From a checkpoint of a small transformer trained on Wikipedia: LayerNorm before each block, tied embeddings.
Each number is 128 + 24 x the weight over its row's rms, rounded and kept within 0 to 255. Layers, rows and columns count from 0. The size above them is the row's rms in percent of the matrix's.

# layer 2 attention query, 192x192, rms 0.141, rows 43-63, columns 64-127
size [ 96  76  98  83  97  84  94  97  90  93  96  97  85  89  86  85  86 101  98  87  83]
[[110 141 164 171 164 121 151 159 121 112 111 144  71 136 106 148 137 106 113 100 137 112 103  79 103 134 103  79 142 112 137 126 121 108 124 137 152 155 139 145 136 189 109 127  96 156  70 124 165 182 167 123 129 144 107 113 153 120  92 147 148 189 171 124]
 [138 117 170 124 125  96 132 158 131 141 129  56 134 121 108  98 132 113 135 141 101 142 103 141 132 145  87 110  85 122 166 151 128 110 113 188 127 115 124 119 164 147 118 132 112 138  64 132 166 111 187 153 113 159 160 124 160 125 150 116 102 124 119 136]
 [123 127 111 103 147 130 147 169 106 137 122 135 156 118 142 144 152 154 145 132 162 166 181 114 111 106 138 101 105 161 175 130 121  97 132 140 143  93 136 121 158 105 117 139 108  76 106  71 168 124 128  98 136 124 145 110 147 114 149 116 111 163  98 117]
 [125 148 147 137 124 152 154 135 121 186 148  89 147 159 132 155 125 128 144 109 159 147 132 133 134 134 126 144  75 124 122 187 131 126 122 117 147 105  95  85 174 100  96 141 168  78 150 127 126 100 119 137 116 134  84 162 140 113 102 118 103 143 128 158]
 [126  73 147 126 140 138 122 154 113 145 164 110 132 157 108 136 115 150 111 148 147 154 115 107 145 159 101 115 116 132 108 105 111 145 171 192 112 120 132 159 156 114 146 127 174 102 190 136 153 132 106 145 104 140 132 139 101 156 136 122 140 130 152 124]
 [150 112 139  83 179 138 100 100 153  90 121 201 100 135 101 147 146 150 162 140 126 120 137 120 101 118 119 148  85 134 181 127 134 118 136 113 127 141 141 128  54 132 132 143 140 128 113 130 133 145  75 105 142 184  76 103 139 145 135 142 144 131 147 166]
 [134 126 177  99 141 155 180 103 137 130 101  91 147 141 139 147 136 119 195 146 106 122 112 101 132 130 131 131 154  82 154 122  88 135  68 174 153 112 135 105 151 168  77 141 127 115  94 163 148  72 169 168 140 131  93 113 125 131 118 102 131 131 159 158]
 [131 127 151 132 117 139 102 159 115  85 177  64 126 158  99 100 151  92  70 127 126 147  93 138 128 140 137 165 112 139 139 124  97 123  96 144  87 147 138 162 128  65 173 104 138 134  82 134 125 116  94 110  82  94 121 129 107 110 145  83 144 155 128 112]
 [112 142 129 146 152  84 139  98 120 141 140 134  92 213 131 103  78 123  69 140 141 125 130 142 140  90 168 111 150 135 136 141 117 160 111 156 109 116 123  98 137 115 125 144 122 112 112 135 146 134 105 124 130 132  94 155 130 123 112 117  95 152 141  86]
 [113 155 132 125  99  89 127 145 153 118 139 127 104  99 168 143  84 122 107 105 134 110 155 139 125 120  91 170  86 109 105 145  70 172  93  73 104 107 116 144 129  74 169 150 123 110 133 106 113 141  97 160  95  78 133 146  77 115 170 125 132 105 116 137]
 [123 125 130 157 115  95 103 141 106 191 164  97 106 172 129  85 142 118 105 140 139 126  97 139 140  79  92 141 144 134 126 124 166  86  87 142 121 135 155  96 117 121 109  94 157 135  91 127 170 126 130 137  78  98 101  85 157 125 128  99 119 158 121 122]
 [116 174 131 123 160 119 192 121 165 170 163 132 156 108 165 132 126 126 105 115 121 114 150 135 177  57 140 106 143 160 121 164  89 128 132 132 112 112 160 110 134 141 103 173 106 149 132 128  99 131  96 150 116 107 124 158  80 108 131 112 158 113 121 110]
 [105 104 131 151 110 112 118 105 160 147 133 120 128 109 155  94 145 115 180 134 114 141 147 151 106 120 106 158 139 124 104 121 149 137 115 121 133 153 117 159 116 138 141 125 118 141 116 123  88 156  90 163 134  92 166 129 144 133 117 127 181 107 146 147]
 [137 131 106  85 103  79 135 121 125  90 148 132 184  84 159 126 100 112 145 130  93 137 150 148  99 154 140  95 138 148 121  73 114 127 181 141 128 153 156 128 158 112 130 104  96 106 102 164 107 129 150 142 157 128 153 152 161 142 127 159 124 120 114 102]
 [112 106 141 129 154 148 149  70 116 106 138 142 131 124 112 106 120 112 157 140 143 162 118 111 146 141 148 126  95 123  89 114 125 156  87 143 142 109 110  72 155  96 135 116 105  86 112  97 120 101 154 124 154  84 124 152 180 136 155 140 124 111 122 113]
 [119 142 173  99 103 103 120 101 130 132 148 134 166 109 100 141 163 117 148 151  90 143 100 160 147 164 132 142 115 154 141 139 173 124 122 175 116 150 111 133 138 145 103  98 140 133 121 160  72  84 154 128 121 151 136 120 123 137  94 120 127 110 114 138]
 [138 173 124  86 158 125 128 120 129 117 110 147 142 160 119 143 148 148 126 122 181 108 141 115 144 106 167  98  94 143 122 147 132 145 142 149 126 128 146 196 138 150 161 126 160 116 186 140 145  98 166  99 113 136 118 142 130 138 110 137 141 131 149 154]
 [145 130 132  86 119 124  67  89 131 103 133 120 115 134 149 137 108 157 125 147 170 100 141  99  98 123 128 158 139 142 125 108  91 114 143  88 132 129  94 125 114 133 171 110 110 116 124 133  75  98 109 119 184 112 127 151  87 105 108 148 122 146 104 148]
 [122 100 107 138 115 148 115 113 143 143  83 122 121 107 130  97 165 138 134 159 100 132 100 149  75 152 132  93 152 154 150 168 161 133 147 115 122 170 144 111 121 140 139 133 160 133 142 150 106 104 150 141 174 116 145 142 153 117 125  81 119 107 120 166]
 [121  81 141 135 146 126 143 120 110 139 120 145 116 122  93 125 112 140 107  93 121 116 107 123 170 103  62 122  97 120 123 131 144 152 144 153 126 126 171 114 143 132 165 115  78 120  89  79 206 151 176 132 134 133 144  93 172 141 119 146 110 104 128 105]
 [139  74  96  95 125 101 145 108 128 125  97  76  97 115  93 128 117 129 133  79 139 142 185 128 151 148 122 161 122 145 102  86 135 138  55 175 123 115 129 116 141  85 138  84 124 139 167 143 127  98 107 131  80 134 127 104 161  92 105 133 104 115 139 122]]
# layer 2 attention key, 192x192, rms 0.125, rows 43-63, columns 64-127
size [103  93  89  91  94  96 105 102  99  94 106 106  92 100  94  98  96 106  91  98  93]
[[132 154 123 108 110 114 116 190 128 137 136  53 150 136 143 144 181 114 101 165  92 139 114 143 153 138  88 156 156 168 129 149 171 117 176 152 134 140 112 123 129 116 103 159  92  96 151 149 126 131 145 150 144 142 130  94 129 140 166 141 140 144 137 130]
 [121 127  92 109 140 117 123 101  85  85 144 129 110 134 153 125 135 136  89 121 129  83 150 127 101 109 116 134 153 141 122  67 147 111 126 149 138 123 128 160 106 103  98 136 159  81 156 115 146 150 133 136 140 120 127 119 178 176  90 199 119  84 164 109]
 [105 129 139 153  98 139  94  85 139 127 121 140 148 144 106  87 101  90 170 133 144 108 114 143 110 147 106 165 140 187  96 124 124 155  96 113 111 142 158 124 123 123 151  77 131 117 145 120 156 186 127 128 123 144 165 112 132  88 173 133 149 155 104 138]
 [146 121  91 117 111  98  56 105 148 114 118 167 120 159 118 125 125 110 147 125 128 111 106 122 101 161 167 139 137 113  87 105 121 136 131  98  57 129 172 140 119 110 136 130 131 147 141 140 128 103 116 127 170 108 114 105 103 125 117 142 153 159 163 127]
 [148 148 169 100 168  88 104 126 166 123  70 101 138 116 112  86 110  83 117 129 120 112 119 133  88 116 179 137 113 103 139 150 130 134 141 132 106 116 145 120 141 147 169 116 140  95 118 140 114 128 107 136 115  82 106 108 121  87 134 161 119 137 121 125]
 [132 140 118  98 117 137 127 112 112 166 135  99 159 134 123 159 109 145 119 152 152 148 111 117 150 100 110 137 194 139 122 144 111 192  80 147 167 168 173 160 154 118 151 118  87 139 111 117 163 150 105 106 152 130 156 168  99 121 148  59 131 132 107 113]
 [117 160 147 129 140 134 106  46 128 116 147 164 115 157 118 155 142 138 100  95 104 116 108 125 108 138  90 167  95 122  93 106 133 104 163 124 104 167  82 138 107 149 179 134 156 132 135 147 140 138 162 132 135 130 106 114  94 158 130 126 124 121 154 124]
 [101 131 114 156 118 133 164 121 148 139 160 179 165  95 143 164 157 169 123 145 113 114 122 161 127 121 125  97 104 129  90 132 156 163 111  88 150 125  92  76 130 161  76 169 149 146 157 131 111 120 178 132 115 144 105  99 160 160 129 123 107 142 145 143]
 [129 114 134 127 133 145 134 161 133  99 120 117 159 141 102 155 129 160 129 121 155  97 135 107 152 109 106 127 111 106 145 159 105  96 108 112  70 108 132 169 121 133 107 107 108 136 130 179 158 117 169 135 108 123 187  95 100 108 140 121 152 121 167 106]
 [153  97 156 136 124 115 140 152 115 127 138 154 186 117 157  97 165 106 140 164 117 148 141 155 105 119 124 107 140 100 145 115 121 134 132 134 107 146 123 107 168 138 124 121 124 110 148 114 147  96 166  94 104 148 138  79 141 124 124 114 104  93 115 117]
 [110 120 118 139 135 133 161 120 126  87 169 141 137 122  97 131 117 114 100 137 177 114 133 120 140 103 181 154 141 122 136 125 154 122 145 151 118 125  99 140 100 122  78 107 139 138 103 118 103 153 116 123 116 140 168 119 148  83 127 118 122 137 161 101]
 [ 77  79 149 176 132 141 134  85 165 150 114 132 130 140 150 129 142 110  90  93 105 131 140 144 112 143 140 155 112  94 167 172 107  85  86  45  77 106 108 144 118 122 141 113 166 127 142 109 158 163 136 103 132 126 178  64 110 142  91 186 113 140 122 145]
 [150 112 156  92 108 150 137 122 138 115 105 139 111 153 119 115 136 150  71 142 155 126 134 131 171 145  97 149 129  98 136 106 152 144 122  60 145 146 157  95 161 137 122 138 126 124  83 164 107 120 147  92 166 120 144 146 136 136  93 121 105 127 146 115]
 [136 114 133 164 108 123 122 122 118 105 103 118  97 158 136 109 149 146 125 121 109  80 133 108 142 114 109 120 102 138 184 157 134 129 100 123 140 116  62 115 136 167 122 103 101  90 162 140 146 169 133 109 138 102 144 140 115 111 131 100 169  88 106 111]
 [127 100 138 162 155 100 127 151 124 123 155 163 113 147 139 129 160 156 144 132 104 120 152 116 133 138 102 148 162 116 127 109 170 112 156  37  88 113 106  90 122 147 164 108 115 126 109 184 111 145 100 144 176  75 137 168 144 157  74 116 110 112 152 180]
 [161 119 119 167 126  95 141 123  98  91 132 170 103 125 136 152 135 124 127 125 158 156 157 110 127  96 143 110 143 110  94  73  66 162 125 128 132 150 122 118 166 126 119 161 194 120 110  79 117 123 109 123 157  93  96 148 192 176 134 147 123 136 129 131]
 [151  82 135 171  86 140 120 155 113 149 142 151 146 145 116 142  97 120 151  96 134 178  96 140 109 138 158 132 134 133 134 104 159  92 131 119 121 131 141 118  94 125 149 128  90 108 104  93  83 111 101 118 110 134 125 152  79 150 137 117 150 142 127 118]
 [115 122 126 171 132 143 150 182 140 158 141 161 150 126 117 152  95 169 119 149 105 145 148 154 169 115 137 107 120 155 146 134  92 124 109 146 137 165 140 124 121 107 121 126 124 121 108 122 125 148  47  77 109 181 136 141 131  83 127 136 124 129 119 187]
 [140 131 138 144 161 114 119 132 109  98 112 154  90 137 103 151 120 125 132  59 117 124 153 150 149 128 121 143 131 160 135 125 102 147 114 164 154 162 150 110  82 124  91 109 131 105 119 125 136 104 129 117 135 157 104 104 149 105 163 130 126 135 154 166]
 [137 172 131  89 131 119 115 123 154 117 134 104 127 190  98 130 114 150  99 124 103 144  97 100 138  50 137 132 144 134  77  93 125  95 134  78 134 154 124 105  77 125 136 139 120 113 142 136 100 136 150 142 156 137 143 107 106 120 136 124 101 131 132 170]
 [156 121 137 126 130 113 160  79 116 117 130 171 191 137 120 119 125 164 150 113  91 133 103 147  97 128 141 156 105 127 113 107  99 200 101 148 121 153 123 160 108 140  99 139 162 127 140 130 108 163 159 176 132 114 130 158 115 145 105 138 116 111 116 118]]
# layer 2 attention value, 192x192, rms 0.173, rows 0-3, columns 64-127
size [ 80  85  84  84]
[[147 108 118 133 146 102 141 146 110 147 153 158 151 139 145  82 143 115 131 170 117  78 123 105 138 119 130 131 101 121  87 124 139 145 141 151  52 116 121 102 122 131 173 145  88 150  76 109 109 121 114 154 148 122 135 157 164  97 122 124 126 155 144  56]
 [ 94 122 138 142  86 137 120 140 116 111 156 116  87 139 141 142 133 155 125 105 128 118 140 130 117 113 120 130 114 147 125 154 181 110 132 122 151 118 119  99 120 142 159 145 137 143 132 105 109 131 157 149 146 144 103 146 133 160 143 138 130 110 117 105]
 [138 110 159 123 137 105 130 114 106 128 109 125 186 117 116 146 198 160  82  84 119 140 132  96 138 126  89 154 146 110 125 119 143 105  82 167 168 155 145 139 121 120 141 137 125 130 150 111 161 130 133 113 102 147 151 134 158  92 126 168  88 126 138 130]
 [ 97 161 124 162 157 157 151 120 108 133  91 129 113 171 119 130 103 120 126 149 112 150 110 135 131 172 100 172 121 109 108 117 134  90 152 114 136  92 169 134 133 150  94 117 113 166 151 126 175 142 113 152 138 108 114 122 108  99 159 137 148 125 124 123]]
# layer 2 attention output (transposed), 192x192, rms 0.151, rows 0-2, columns 64-127
size [ 89  94  89]
[[158 164  99  94 126  87 140 122 107 117 110  98 124  86  77 157  77  83  95 129 151 142 158 200 124 121 131  77 125 155 121 118 100 129 119 137 164 118 139 128 125 109 129 120 179 100 123 134 100 156  90 109 126 108 113 169 120  88 106 101  64 120 154 149]
 [178 126 113 105 140 109 128 139 127 126 114  99 146 108  92 123 169 132 163 120 149 162  77 143 128 107 101 119 153  99 151 111 144 104  91 141 157 148 133 119 126 110 157 135 141 129 106 159 120 125  95 111 119 170 118 107 165  62 115  52 158 141 123  93]
 [137 168 118 132  74 117 128 101 152 129 164 146 104 135 119 114 147 120 110 130 149 142 144  96  95  95 162 101 143 119  95 115 123 120 131 120 125 111 147  90 109  70 116 119 112  99 161 131 131 136 138 121 129  93 105 126 142 154 141 125 108 145 104 153]]